Each number is 128 + 32 x the weight over its row's rms, rounded and kept within 0 to 255. Layers, rows and columns count from 0. Numbers have three digits each. The size before them is the row's rms in percent of the matrix's.

# layer 4 attention output (transposed), 192x192, rms 0.0586, rows 170-191, columns 128-191
106:136147140090162116115161139112149100141133170126102113094137159099129122114171092120176132169138091036107106139132150114138163141124157138104100127175055184135141142037137094137154124100140162
103:132143123095080133157136161130151130093156141077043102123129106112134155104078094119078122122199070150135133062052140106164155128096101132084179154049115072090128125137114135115096133196109150
103:147148164139117135087107155154148093124164148200162130155089131150122182126198163164167135084125069148167159113122118120105171091144135141155142132151114181062170076141125128149129107116099132
104:118121150142093168105064143081143077111072117100170126110106139148091141181097096100122149098064078157139092156132125121136127152138075116193160080044166101083126123088131133122168119126138091
094:147102175171054110120126113191142166183187158133123108130186144119062146140129150136128191083169136087122080135091151104093105067185118115122137142143123074126172115084095214165107134176149116
112:102167088186119190142157174158139164089185118146168108078121164127108093151148124121155140127096147138099087119124113146156105147155115108144165129158178106163082126149101146180148106124124151
097:154195102134115108150047140083081131116072140058095101160135095125102147106113139140106115137126077132069122088120223143117116117128078193118090137101060108105098125137100134101162089193118122
103:121077147151129160141188104133083182080125170184167183085177088166147132162075105062104146148120147102192095119164104091122103126051127141143112134197190092132167099147160114158151156118161111
103:088130104121154083164105118132193101194107129170109131191118119110124114172126127157121167132107117162150054085113124105150134124127171111145181148090090142084116158125119076144086184130151065
099:141186123135157093102098074157066161158128112102121085140092192115076090146152070080095170154081151113145094178125123139133164086121128173094114129157106102096045108169166132171075131156088053
113:136098090181090101068186181180149180153128162115127102114123132130112067114145165159039138137182092146108165090120064122170122082118137120055146176192090138076125095132150107120140096099145128
116:070162082158140013127148166063186038093139143186078116164090133101177155145103165155136104144156099155198172112141129135159152109137181153154095088114135131072082162132089073134104154100139085
102:101112102137119119164133165208101173152159134110146128195151149095121082099166108151122149154107169108081103092140060154166096177088113159131117099129203171132155136100096155061082140109097205
112:132075164084120160105112079140162186118145087142130105111155122141133128105142186162177126082161150140100138146153136139172106190140148177182124162117119165139069085157099169124126174118119119
101:085182115175096130112167158104148112072111070159129167183125131117139156118119123122109121132098124144124085124092105084179140118114124169039095139104171030151097146146142123106089171100127143
093:093146158166142174088111166104115116095123167121140179130134124158158157142107138163195103161079102169088115086102072201159159177095118122135095138188148137107182105132170151181081110123129148
108:131080086175137123168119126135125122173100106180094181100139182153050089123095080044115156130127170065116127128055095140139116134111153104130143120072102157116089164128156108135221077084204145
097:105151141151105113107145174130147100154142139136126172082205145045129136127172101108080115121087081143110122066149109095132135098105064071144159072149117114166114098147120149164147093172094116
100:167157171090151155191081148155120153051067167070157160089115166122118141149111156135142147092143156154075138154139098130131170098077131158098163121142117121136121148172167122100127204146154137
108:140099106139174149102057120153116153190164123168118092094081140130147102073135172144117147124163116137147124098187143125116172092132103168115105117091128201131090151119112155086145101164066098
102:145123112129130163162085100117167149100152073152153118072123066158134140116151139130119136074099159118138124163123117107138095154107177123062156116114162111089082065101083139101106158118136126
109:155135126077122176167107099088172048166137112114057103214125163160145134175145096152116171138149147136152129174120173172185104115193107096154132127127128081115086155166105203156170124130175103
# layer 4 attention value, 192x192, rms 0.0472, rows 171-191, columns 128-191
106:140117113162056115140144141122066126122107126131183091080192150110147128125126210150125168151087165109101124144133121130117165147146175129133113112255141137151159105166145156120115126092151120
099:141154115147156117126152119153148194135111124106106137083123143084067133129138094150167146122158148078112101106122143170145107132118132188116085188196105118241093213065132096125067108113144119
111:122165097098150118192118114103132112119141075124145117125076084134155098154136159084145161133086107131122107164157118129135138113074185154105138153107127106097156110090110120117081133097127118
095:132121109107133105097060113124114148153092123188194118090107121123132142132112172134105153131151079092133172148121181077121111180115153135125170131164155189127091082082034053154147145152149153
112:167084139124131140125119141089135063172170131100040101115116152158119149095170133128073172109111092104104102124098101039081149102124091130137098185158101115105171116118149094048154116132123103
101:113112160084155141115146132141162132127128161155161157125095125098092074129141098112168114167140143156115104109096124073145121144145093085073108108109203166157151116025134099127093191107103118
110:134161095140138136150132133147145135122209114116074063163102184070121196143138151133113105091086118081061101163097118163143141128135139071125160099144124059062126096072116143110148102173061170
109:159142141104099122123124129142125111100156112148180145083137128145160112153126115178134104076090202072131130156115134132240136133093134142103151165087097061188166150107146173170105117039101155
104:149104107142135106126118197083108103107100135167116117119161107175139106082096161173091096061139132190053143050142142092106123148113080121166172166113112073159182166143166147062161145099136141
111:144136119098134105185097133169081153067102179153134135132161133084138185143186111131154098102141124077122134097120209122058131136162110093146138051197171112145115086141162132138089120190107138
115:145081089109094163090131113160135179141118073146135119085174143151170166157185105128159112159095179083144154100119094137125138124106108145128143119159155006171148159126176104166133166094154114
113:125102175097156107122135127072156101139072069127122114132127155155109168137148154137115148087132043158123120072087137074077148145178049153138151111140112132137090120172178108205146080134099150
116:089157175178158056140145146141147061166092152130176151093148157170130093145119091101158099141134137110108074165084175058119116140164173084169143085126136185140140202104083117116135037168168109
108:090105141107151102126053110171096098144143169128087111100109146155121157084140130131116192173136123091132096144157094201094107119125109124175093099124160069110089090118121177138101128146097164
101:092163097075191086158140108152124096135123089168133118127115125177105173064164120092113168156155143101173073151143166109098143093131120090143096164159088078110138137093106142028144114183125110
115:155107134087166134099128099100144120148143127109122089163129105131083163145155107192155164112108120187151135115111095130154154114123100180132155126182144128147146116149151102162120088151100126
100:135158123207132082150102134136132120172176203104121080177135159127123183165100165117120134117127133111104143155111122123110133126099129145056118182136136163137162094090173144175101104088130119
104:114120072125114119115087171113159133134207114138186094138183124139104093172093117142105108081120105112175132143151204094173177178144143109220113115126112169120093106088118181083154136090142152
115:149092136105157123109202118084157147096107139131146168157113136129105084150115101113184058093115107140106118111097161104120168128175107161183106170074094103132143175129117045158059108093158088
107:120127132077194124111103170122112088107122117066067148122101144107102057161105118148051096171113129144108128106147141120207049156073149120176143141117066123173152190134097199093126124188113092
111:113151111168187045133113109164146185115103072111142137101132075185123077096105117166128135162145149154101170096138086091118094145138113159126163124091089120145120119141149087114065135130174155
# layer 4 MLP up, 768x192, rms 0.0671, rows 0-85, columns 128-191
105:158089170083120132167151102172162199137119106119140148149180188104134148186176128136094158109150086137147058105123112134139115154137128089090136138161071121178126137193120129092184138144135127
085:152119099090065106133120128155094135128116118101174170133151144155186100159146166192157088132100162101156055098117231152027102147093129122121135199118136104139137078157097101153148097134177112
109:110130082176107099149140115110168132170112121104124113135100080122115064139099126054129122103097104120170110119079119155134111127166144168100119111109180052211090153107154142069098110132157072
095:214138055087103182134126087120194130163104177121154120135078165195152149095106118131126168102111132102120122112135069123090090159163169111164144146142130195146077063137131129112090147091129090
111:084151156117128152135153139087208086201131107147090165140118185146098160147140143116116136110130118113116179105110138162126102089097047182191130100127169171122094129153139125119112185077114127
101:141167096168126115086146167127193095098123179135101106124109113093108132124104205171096181173054116117061147159074124121102168118157085134086139128085179149086134107085143099131154130177060059
097:071144131144085160176138094121209181131124132152122181152138181132145148117093140136134150151171131051092108118202101133137124128091079107164112114088144174122187170187089133173077063139132109
102:089140121115112114132151024150089130160090094123078099136127060120132132191118148091165162117169098139172081113159133142096131134134155125065159128082155168150141166130158090143109090104142072
095:128114149152172093161110102156183148154118133128085138117143160102089183153156132123115112094130117184174185200103179106116110139145108161156174067073187157133141130125097113047162166148139097
094:104104122127122186135169109125141144127139098133044146088142133125160138120145140167161123124121127146174118157210151116156171090067087033117175192102097096135136092108107154132139117083127149
098:150127120115094135111094103119145115062116123133111117085111119133085116074154155222076153153078123133059164132160097144158095136151160178162092158152202112174120120038159114197151101093129095
108:061168148126124165134167102182165103150146163128164092177152100170142110055128135146131150148153127102135149116134102129042111113168084112162117122113162118142049164083166146090104116143128080
096:157079119115131140150129181154141086170112045060161109096212130172138154172144176171107133087122129074151135133090103174048135097031125141187139143104179070123105134099140058107147093131115149
098:106107099055095167090127136088122136178113111140182140156114139090130138136102149168153084120130151077106127142054150143103124168119130147136104085162104117188164134082130095145146111163144042
105:144137137151060147110084119149177147139133093132131113140096116129123138142056071132114099105116107165189064116154157113093121131101135177103137052131108157152165158091114127111117152072132091
097:150092096156144147140136144145149111149120057162110123158152084146088120103094111166164080148139153158126145063195116119134128099141138122175115120171113120114115165126208146166097069139121104
093:159191081127166113167081131148132118134170121125116168033132156173122124148125166095135155143157126135129135124119136123084168123110122069126084165097115192136147098178103128134146132155059048
106:151104148131139143168149127096136126156123158066089192116095089149158095143172189114060092069138141155180104170111146118127130165097149141156143120171127115140146174137142142162098085150094093
097:144161108125096118115142122152113090060121129121161140135114091117093060119117135157188149099147129187187166159083129115162166138119117121105110170104128103105072163096100155186151165117085099
095:154129115063097140075095132197102124131118177117162145161161130095172104123163076156116104140112213151119132150120150111155104122111152139132187169170143139122140147176197153131143134145173135
095:124154091147119133062091162154139168115080159155089109204100155167154116119098114134099141115144119135145103069132106128136119142136186141094138158151165141083120123094107151091132124125151092
103:110107135113122054165109151077152159191108169105159132099159167125134120114082156163124103133162106125060171144133105089072121116128113085195138081121094161159119178038148111101132116158090085
085:097100174160153138104135130139146129120123092147079125071176154224109157149150134176117136106158121169158148146091067163129098152054155119116086147191183118104124116211146130158149182148148145
090:150209133120171159102170124187117102140139126089102122122138158120159080107079128181125128134133190161149084088181158145128097121122113098138141117151162133134131156072176079088115077083079133
103:124163151139084091056135140111131104171100082095162125139145106088159057148166133118164198103142136138114117195162139114130124121107127093114129158139084135146130065135131109138094139137137074
100:143067112149126082099168115123137186126102090110070130194151088189147137155093160137100132120103154088136095134147131106111177122112114170168155127112064091170084090105072110134140064079129085
094:148205111126070130179150095089114129163138103119130103146056159104145146173104195141076125152134138198180087122062088127149114125194148192137144118105177152170128152161109122124126144114111124
101:167082115110067132117164201164123147137178131124124089118119116132161096177090145163134149194046108159110132150140138071103188174125182087114108132142128133105101171153187143101055102105139152
101:166090148065100126158135110153098120133173161180115139173089169172142126137098068157075085098132100134129139114137085134108122132169161108209149130128132165115155096105156064090139080108113110
106:152096100129148150094144135141175157121129150119121070153130102142114095104110139127084091085189128120145187144123089152100183155184127170145127166085125181123119116101110138105124098129133100
091:114119162137119101130129141127131152152156085212115150121126202153109127127142167077097118103114130109115121088131134112138130146157152147058176124164163109130090121109132117129124155111100046
097:160117110184147072129210142148090096132126078191120182185134183165075214116092131194088141119108134133126157187078131158124095116084142106105165165165103131089142122133133108133163149145195113
102:137136090098116141161079123139117116097105107113125104152106117104142089102125129141111125143090073111108130159131159130090168153136141065153074193205148154147140201134045106133117114148107083
104:129065156121142153100093132132117169183139161109105117089114143091124112169141117166121084181098151165076163088124108144153142085161144085133124161138149099103122124121195184101133112118155135
087:116154135105154089125095145149069089104104152180137152106195130139146126103161173052126111124156106131125159090138108138143094167071113179162112131130160164133138102126113149162085191110113109
095:133182124159152080116142109125139141144101070103113093100094122200127098143154145193091140124087129128118170157072148139122154110106102160102143134110151101208115156117153087140139136141142125
101:103093123078150084148107125139072126140140161126165059131103100132125094104133124127145123134167108143132154119154111120121073047126149108188168191082136131118115087160156108100080128118121096
103:138057141086154066163146092127146154115176146106085102105179150226117155128104127092048082075165124105168120124057118110139212149155131142151118118159120116123169146095119110114104152164116082
090:113159130148099151116164207129154179135155128108091168126147099163113133115106189134182183110124104189106154158138169129067144126108150063086139096130186092178164124118151117072089071053145142
099:137091152157120161150146071169101159153074178134066167074123095050142082124099179141111114117112114130117168049106090154141118089100104187089164093141155164132121145116133143067142151116129150
100:119150143128117165082113118146152160173114110139145135098087096116155128102098118106080094154151095091132104122132097101139104112178144107093057120148137176135144139172151140132147109068162127
098:108103081113125091132159090140121127115126147123119159115124137109107133194096148162136151098155138075114156119159186101080129128083096117141167146116141102083144168103117144076134103103102118
104:145067128114103156148175108166182152139056105129144112089114112176111081179116138133135117198083135099199176131134124175104165058105073081138160202119082146085152140095142134074133180157168135
097:118054160173135115115161187144132138099111134068151146088076142076145124137091096115117110139157079081129118185138121164113139166115145075123118107132142090149102121102129064092130149124098118
090:115042087109131139150113180141136148158143155105194112111213135119099123088137100132089102173124131119116134087141156166150092070165146153085149112160205119128144129106163142126217180152129112
101:144190151082190118147126091112170148169160081138108127138097127138143162137146122070120121098154124109127153102119140069138140152083148128076115096084131159132094123093118055095132119127152109
091:086119128167057118117116168105168128138074088160081165150103114146094133150064128171126140135102052113175102146041115133147171146151128170154105115158125110121096134154149106147120081174101067
100:092121097108159076186131085113070078087101139169141121092112089073114161155150188154070145113103150122154138161110193123069117134130162101088124147153142133132199137076124117155142161079136120
091:175137095101097152136152156117168090137053120105054152096161150167123094128154150138142088144148153156079100096151110105140088163136095152128093151151151122158134137123174093153129154090177193
110:112164048102125081127124099206067096121146162144118117150116152108090147150173163150062131120203109121104129137169066121132138144174162123177126121208151139184095108111106145092135142132085097
089:146191123135118148215151110143102136108174118192176111136103073159136076125092099116111048096172125135099122112105095158129125186124185114096168116134124132092059069090151117072147099049177141
096:072169103148102122183086153158129073181101118160120135156112103180187126094123162124132101147101127129192092125136161104066153107075100107106140137144169094144102058088163184179142152084118137
096:127144091137174137146153142061210112121074083158131142111101094100170157171120138179163157135149120106104110148107125186103161210099130133137061125153106145185148134139102093091161129165128159
094:091157153107180122137181123155150088103155139106130121160163134098166162189064089140097175129164159129144166129139156078135113140122151141180152126167143153141121105118150130071123170118088131
105:140132091209155133131164128157144097102082126119107101151154120186139161144076182143128122149134156095112095113138120116078125133154107121122107194044095151176085114107153142141099093099206142
098:112114112160157077176102131152128093141149086153113184112060173114112177118074165159102166106081097106103150119062107136091049156122117096151109145126132178122084131116184161157170152146120081
083:144126144084132180160114116163152185102123167092154155092068162081154130120113136151146141087148166156147071168116154120152149132073133169125178085125139108053082084164132081109142112153062149
099:119118122179081140162129121051116104123184122119164151093115146134169113149122166166211116133159121147122113088122166081105178180147101083158136052110138125121150104111147113168138140111185144
103:190143117195157171124161083090115151097051090118135130101136097145193134111130085134101151033121161108140131112126113220188099163149081124120191081081106148110110117119115118161114132146117095
103:107139062109103134156126155142103132163116143104115148075163206157142104146111098130107133130142159189157135102123141163152079064101162124117137112115088155147134130111165061149163133155102121
094:116154137159136156197167127139092125099176090132100159127116202148137175096185117055074150068151133098148111138067084050159147115099104074113143137072122112114110131183146107104129151135081111
099:158125095132154149115107172122142102119118043195136155153112140106161055225140152126130171107117076169148177111115104174161108108102138112088142141108163126107135106084136112143109160156138173
103:138136119136125119127150077151114170119146149120134158117128127128113107158131144151149127102149140075071087126148169125195137118166071094123078153125162160132152154163072110179123042106130089
103:092117153098080138081153126145108136172163144115130150115161107133186119149147134163136145100167127059098153145166182129105108078176098171207177124156138122107100104123123163111138126107168101
108:091142145084079092182117144090127086202132122091163140099111146136180120072138098166144135118137176098167091141128132113103120090098083116129157120154130068099073116087132100122079092124069114
108:140142099184099114067112101136169126178186147148157152116108124159164062149135124162092156115181173057186104160167147099125127133166109142104075205137110162163149088153192117134167122069163138
086:092107154105169083103215144152140132138136125146126137089099099082186121157109094095131141167049120103232076132176134170145174180091112093119171162159154104147116101084175131105167022117152126
097:135138124171160072127150186164142028139175133098130143065102164113108150122138150166078084159137085132160111234115096111071122159139121125169147112167097106173121129167151151095172111157102144
107:143125071153158128123151135176125185146124167081145078165118192147129051072120059181176112156164149129149156157123140097109167104122161117082103153115150111134097142113119040097114154132161181
103:130128172147195091140108147126163155106115155154134123093123055169212185014099156111129115081144126139185174097168113115109075124113117091176155173133089135147132148191183162184088140123105096
101:161119103147045153137149141141144128165122128165135083121143119112144086113139142138106137134074129156115150190185142174104157098149108189131144143108111135097161167130131096160141077125137158
092:110122153142130213099142068131147115111137170176094119171124134139138168180101108162093176153156104123116055133158150059105130118090103158090062114151155094173128080141148071137119094115090162
101:126056176103149162135101149091158133173131159127072155147166197107125181101119129131127145091169100162166119142091127179139092135127153094068143068184105056126175102108152070081082067127128143
098:061122090154104155113156101137178159144102120088150160121085105092086169167060145151046093147112070139157189128143137161200153160152168182081124154129130106115145120161152140113062108127134104
101:136097071118165098101094092096071101169177060085107131137154178135080177145091148168093120101159207118140133129104165143136171178085136176145126134158093103109125134152183063130088097165127084
113:139098084105125178166160149157161131132081147131135204128114126134141116218115176128109165134093136113157157102153139164105092172131150150147221127180136153144129112148125158184094102123122044
106:186158092138105144163139147169152144115073170140162120185144130123136065127155160120142128022108131103089157126116161111133150086153110121119108045135139161160067137168160155146108129116141118
097:110169120046086159161073205125089204153215142111139136152141140182180144127136091104161159073119110166090128160059180102129136113075140096111120128157143136156147097094144102073104114105147122
098:136155117059118092164132167163110136093109121129081168111148121125145166117155171078119101108090157147151185099101083141129133107188166114122117165090096173194132122152110159152137152121129039
099:177218123111141109103158108123094050146149135084154136097065149158107141164143171163100142129140070069128117182111119145087097155091139120160174126095162200109135061129118083165132081172138103
102:099105115130125108106119185144164140177151162103107149106121124076157126162130152163121117142094092122139121133066115083091115109082128080129085074096143119158084113125155083103149167076152126
104:223160132102130115107107204144141184111142159122090099145082147185129099133048185189143109122096153132103177138137187137107139193199122144096133114086118118123134099152123077106121106125149165
099:135163127175121124147131150184095130164185117072173150127174154136181114149106189186076086129173063117103130209124111143102124098150056170156161162101112163196045113147148157132139096077129124
097:133147140167190132146137179117182156127142113176133191107176117132095161089131120129160160138138152112111099152226132149183061164113139129142093147116075148146145105138134101115091046122121155
106:159135084107134074201114076109126167145147166109126055133099088145155113152107120116172094115115111176126200113132074184152162155159109115101145091130115139122066149124138129077162164118142116
098:153096083180179134075165196131187130090197143125155096104112134137096173152163131130119123088137108153131130109178161118096119120103141199071096086089154152156153173134156138133108138124153134
# layer 4 MLP down (transposed), 768x192, rms 0.0672, rows 0-84, columns 128-191
111:165120127131096121150076128177060159098113131121095118125108161077112117167168136106136131185146180175134135185115144099139111099121105153121098128105102131163088122085115072127113141161102128
089:143131091157092073154181148126132090178134083156146174173050095116133174042096099079136147111144103165086153138161116135193103129146124104089112130151111097105150126132155178170129135120118174
101:186131172119136100110152152123130129104103054167102163126166140163044150114146102111068138100140154188147144165156139150090139161121159080147131186130145183116126100160099089082122109182139194
098:185135152152151089133143171071070097106146130086154118063074170118126118147138119162125074171159128131123072185092150095105207180085122123103105091124135096135146101101158205126176113093141126
112:139184136163163136114090154126124186152149135087187111175179143169183105097158086146175118133118156085143146139160113097102104067124140167127084146125124119124093076054124116170206141156101131
096:108049122109071094122097125146111140193106143126170126167136143102099149136122124126170083162112129140111079120101086096199123153104150116182116123115117111099139138144091129228071105106190098
102:117124090132133145180150130126119146123145127146091099063118104066167076062122139138111111180142130140127129100077123132153137131166130147113143137156103098111165061159096173102124091100149128
102:090175096181104063163092109132175134145106166157086121137133122089134133110125111073180128126145126184094193133093153178141089082121172155083204093112157122074085164155128127122127138119107113
095:110143105168135103033103140153106137107116112075205124159143109168105130132106112096175071131099174174126073118096117095157139210150167187114114144062106156158098150055149108127130111143089123
095:131186155083107093172106091114174146114148122132166091161111115200076092174134110132130160154129119128138143134130149105126139139151132154145161148093120215093123128121129145177131050093158129
107:161103117063106096135157197163137125072170128092124156166104114166108122144188109105106131085171172174118146112159069106134139134136149153147157161104173130072102126182120128091122154141126085
106:154089144060186104175131138158143110104117101071127162147077108109151125160148133164095109103144083160053140183125129158128116164153066135125210113129129181133193192142126096117152129116153201
105:107161107129124068159118093126133169137128177164100174169150117080177083108185152139187086092137103113134114123057087137197162156176085130094134170088122141125148145144115146135055132163174152
095:108116102110172076103091192159141080099136197144122146136078156154079105135137148138124108111122062144063168144159115156151123186142109125148125158045166105141158158117088140121159173150127165
095:093182155138092137142171083116113127161098102154115148143135123126135169156143122128166107088091147098113117152094071150091117114188112182100052177131145150196153110144170115191141076150131101
108:163133165153082135173082109134114093083122163137167119085104125069135145152096115060139149066120151124100095163120141169097135128116130060111192142146125081076173179126140090143116134139108104
102:088150173110135114171180149156102154185168143141167178130172124165106115110126177077123185131097107168082115084096153115088081135110092107128070158114064081089128117167149119155154147158087152
103:129132107103119102104167099197103146065139123123133129124093052108137143183131116146095118148141165111120134127114142177137153160160121125143166094150108147018145146148128074153083110054179124
093:172144108074140126156092171174111091139146104148082104075125150155173128108135190129049095138150167099114135083160118077090116153147082154144125160116093117167075111167179107101127114133167131
099:163153158132140130161104100133106131121069070173142122103150127149072162154129128120070134048132152172033161092136090117120125116117141121151079088198161115116154130132151126116137108083079153
091:204125134177119133182151121127079122116139143144084153219173141088094107102076162058129109132140073120122130143122059137115126117068114104127146126117155129081134168120158194183147132086132203
109:039076105138106197124161130160148129125183146113135129146136106177143113179146098134123158119083113191153143090129167084090153145093160115138155119126119143118137069110153093112126132165155077
081:128108177173083099062217102150124191134113094146172124140112096134155067161141131135115123130131100139129175094146118132148138115090109158162171146121140116100076133098110159110170163091141133
095:127105110139152121191112193094165113082153203136119165119111067135156164068178166116147133121122132110139113152147130157164112193167158087137151139091185107176121079164116091164139125115110130
098:149115105154116164121191120086087089097045130112093192132123140132095145083085192156189127092136125167114109133136119099101134106154125141129080138136141064085160179126133158091131159166126141
107:096136087102154139124095194148131170128153133103152056119182159086137096145105182133147029081107086127162114132190106148159026123116131150142132146161137188106166146105121175149123088119152163
094:119082147120126120061084122136116086077072104145138178122189125115143115088146057125085124076071174096080131138189132142090102124100122092189158141092080143102076149068133062107148097141072144
103:094142136195177084079196104162204158089139103129134123123112132145105169127130123101120130081176142107101127158130159094187162086105179112170097070068083147143121136090164069097146129096142118
104:074134099077110187134190155094108167104068148181136099144126056138090135116140124137079118127154210179150153139079113153154132113142122138141101166211100152174147159154144121122141168171145112
107:191083130111086099154081128148125153103124155089118087155099121163114100143117136137187077111140151086173107159213194148128157088086127104144166152164139122120155169153163144187148187124157154
088:102111135164110106166147096173143123101153169109085116096133156196124108131134126113168197128067144177119127135182178119096122118117126115136064190114127085151099167142226184094097159134200139
095:142086141130140129144130106154124124055146110159133147162073076155116087123094160166091174161198123125137151093175103147157110123158166139111107169156149154130144130096028150135129095154128172
100:098126160080152118085154075162189138129151138143127131144169102127192172136128101150075096124167188144139173136170044108172138001088096090143177198120140148150146092137182141167133106099110123
102:154153147134159190181071197059112139091085081107081119185111140187126145161168092154113155110132036109141135081056110109113118163112131190079125084115119151093183185088087166122099109052109113
095:138164141131149118134137138105152072147144083094075187108145114148052105102155135156113118147104201115100089149075164185150075109133122121121169105110100106117115105085169158138112132134133093
087:122137051114108084153092144094070152093069111153080172121104198079122098107061157136162150117172158150125089102176159135080100179167078095166153158169080106123136128129167158158154098140069074
103:137156129112080107126148109115146086168115176112085158096161156130141182169051123147075158105113139119132168120124150208089161158081114149141123081123085097123166129131143093106159131147175124
106:178142178110133129107121209090148142145153162112144216145141139126104194117129117081041159099170149138102124101178087089121145113123146110089143136048162088103093088119141123186158118138055145
095:152128190133134099081089091106094085137157140148073089119164110140104104166100108124145111147162077132102127101182172127088101120116156119152141121112092130101156161122119101161130185187125173
106:173153065073156112127078174139062127092153092138168102190109169147180185134171151148094148150141116144116106136156126082108133128096132137142176108179066082152153070091126100143174099085126070
084:114134093109147141106177152132117132104102113184099124149151095089118099137140149143175127137080114111098133123169150119130105124118089172127150180099132072153097107106123094097090154132046119
103:119119091099174156108127027120119108109101157146133137063143090097065121106135170142138138168127094155148141155147125132064188092105130169099068155126185155111164136125171177139175124167091157
108:114119138132168067141120135121128093126174150125152144135105112132069144134124166154106144093159178134067137145119133000171071142108095124167091143130154153101156107144151108108079109154180139
098:140146174171117053165149113108077163114117112111158109120190137092125117180112082174150097119103150120113091088139145088183119091153143148164120137115116132092109131095092161090147106145105067
095:087158099135106106144161142158080150182129175099095155113151117180105121101121183134181075111147140136137108116095186121097072095136119197103139121152112217147163086150208113107050102105089150
109:107116128041118146127124134197117124117139153125169088068152170087131112168135177097093147104149088084121139032105114066169086109083138140062183160129121107123112118130156103118135126160043168
091:157102145162165135092123144146138129118141170103129131133117087111141097103174160145132157111135151189103133144188138106125106184148098151130120160153095084108158126148094152086131110086156162
100:136139152138180098167113180172087129156173160130153120088142123123086185148143075113149108111188098096141182103178117150077123148130126088172170123154041088048141081148110071188106149156124077
101:072130173111187151142066044169155096109107110087134167107121120112108117098156152107083095096124108146171153134113161130138169157060157075161108112149067107107111100131104151114173086088075053
108:061136125133160171153203132148130111142135184088151198153112145130162151136029166140176079068125090137147122120134176133092147147150123122142132126150126143171145073117129095131090106132123112
089:164144130092127138099136113141117135114102133202100121157144134182133149077104103095102140062137116076154156176107156101158157152107074119102100144140167091144145169086120125203113081118115169
100:095126112171099128114112105176131109157111160112102103123070147138141177171143169078098023095114143128123089155108119106138174083127164081170141082099186238071089109067092166122146104133137151
094:133141158099118172084149155150157109135127107111118146129149125137123090087146137136113116122081072129164143108127108121101134064158177086107153165123144095120077142133145153112147135133118113
091:095114109114107130103135167086137142131153119148130158090097122129120127114159174147143121165091108105104125095143075109141138131089127152119086087120148138133179202158108155167134130096141142
102:144088141087165118136137163107168106123145131171162187131104124067103153170132124122131099118089083130104116094154117133115129115107176115101106139092144149123156134220142164058151181096109168
099:133086098152110134100105110101122124069152133123148134189127176134119096077140094106139145108141129082102149092126091160130113180090083107141131136063199170132178181168108115155099122163100121
083:143115149144183175120133172082192137147125094095152142175138084135125117127143149115175145123148187092194190120074175139098169128166105127185123181063134147178101137163222135121188129095141151
103:119146120128132167074144170141100150134157182127181194143142104185100091112110162100100144113090102114100174122141153124143116042108147079118123104141117134118180176109112060132142112080123175
105:110091062173059139176119168123145098128158129111097141056134103116151147154133117105112097150161099109077129116168121136065123145124142122151120159184150143135156123208065157113101134136066135
099:201133183148154123123187099126146127186161099145108123120115093081183140160171129174134127147137150093159097166066098127098201167118118099104106150181189100122147104134167176097123140103142180
087:185075094145125107088065152087125148120097119141110116096165103119082154130185124122143132156075087130133115107170178163097109145188110169210155137090130123091116097125098123132106112110144164
096:127171129116085090114075148139168115075154167180099182130146205127086141128130103150121117098135096150104044166071174128087123083143128146104076146127188120142140157127090160143115163162117159
105:068143118098163122114108103114098170112121145070147154205141115151172162067123122187127094124108052159107177146109147116026114094140123129171121103111139129126104149145187154148145145105083124
107:201105185100117114129130134090114156184110110118115171185124135144114126086098073095177142162090148165157175123124051128057121117156079122128148127091130133102137178058117168169157154084117136
103:146125079189109170074138093084147105071125119156163138124123161117130093143119117141114101165129135119113113093153204081162117102085171139061087108161110158099141112111174116124150172123105133
113:168081084122154167142148180109178112105152128185124095103132098148145130125111103170142094160097147129153139110182128137109086124117161146074118139137185083099140133131112163113101082146163139
086:149157065094114124124061098121181153117111119118082138158113122196088142132076095104157146069147151075083148086095179115139095076140097143134137114117088154149083106189073061182124188123098100
099:141129056124185150144105091068117117117089218115110143125118081105088129095131126160147154146084167144137153081108123158162114088131138136151121103144110157096179075041114077153049107084154133
108:133069162137128119141125120124139116067131153131157112133178121115164118152138156102086132082147138186097175093095067084143120124153134090147090100132146103088111164144177118098166114105083134
095:139147109139120109171122164132108148121119138138077136194180218125113121211157126059096159149153165160117145199063132123134113151106192130083089124067161142117059185126123129138150083089143115
102:097067140182124121152119156109104153096109195115117086117113151060165143130123211119115139168149097181134113154071148205132134159121133102142101142125146140123090122105129128095132126145129101
093:113119097200153117106134143120138150127091104059133151127213119082098107091099102154164167110063121164096114106164142098104124117175152121104158161165110150119125163105119146052139111100083194
103:084148086095086135099070174086107123090153097116099168140118137101128117117136126115106105083126097181125161150114132199148065153119163150074151071100088149098153165163098034150206145120115166
113:137115084065117152143120099138114230106132129161165107104080123128106102118107162075079108126157142152124116119106088098122139255096098122128103128142176116103158112160134124206146109159171127
103:142102086141191133173097149164176125143134114108100049143080150164074147127073069091155125105069150201115117116185068079094121102093137159123142150086065132109086110124107152109186191100138130
117:111115141097151133113130202109124151153122159121191112136122166116139161108099127154050124149138088174109175135082116162121075154181177091146104147118217111072144144141165182101135056134150121
119:116102138095110192169130117171156136126125135108152081114130165079168130175134057144115122153103154077094123144113091109146117122128093146186148125109114098059133081144137104060135100181117071
101:121100164179124112127132128185157072067063130122095080133101105094095135079181146134101185129090093129147095186137134188163127109113151081132159118127067149136153133143054142140109133102145144
104:099064116111188161080128114111129118106145134135150133137104083119115063101124125101162145126142127141145103129124128111157073074089157180140125119172163135091199167138107112165139155132123177
106:134091161079086164153133135127071163090124127179118161153136126110101110135160190131157137185149132131086089153151116130094255051116106139155119199153116152212139152120093157152100072119139126
096:152183160102124180105129100089113158153150097113121130178117149154152134109112139137189125129088108150136119141115126128128152114184167076115066127157110122124203161147112197139138050109151057
112:084077087163129127154130113074169125128177131155115125101134134064123142143090132131155109132206188129179107164176116151148137139082145122227179126139115132088123116147108190169074054167127081
101:145112147124114156086126093122174131089124147178094110164117104167089128103157105130141156135085196117133114120143141077169098085124144135134086090147181145134156135115100104128145201150141125
091:159150114139132093144187140094120154156093148063168171171115126097131120176155129128177158159139108096192122149113108126108103157138105132161122089072129099148158142114179089187107127141120146
106:139135130127069164094121157164094144103178108163165139157169076126100112119104141062085123134149089109128110170163096124177167104137154126117107116155128110142139137154159098126126103103152151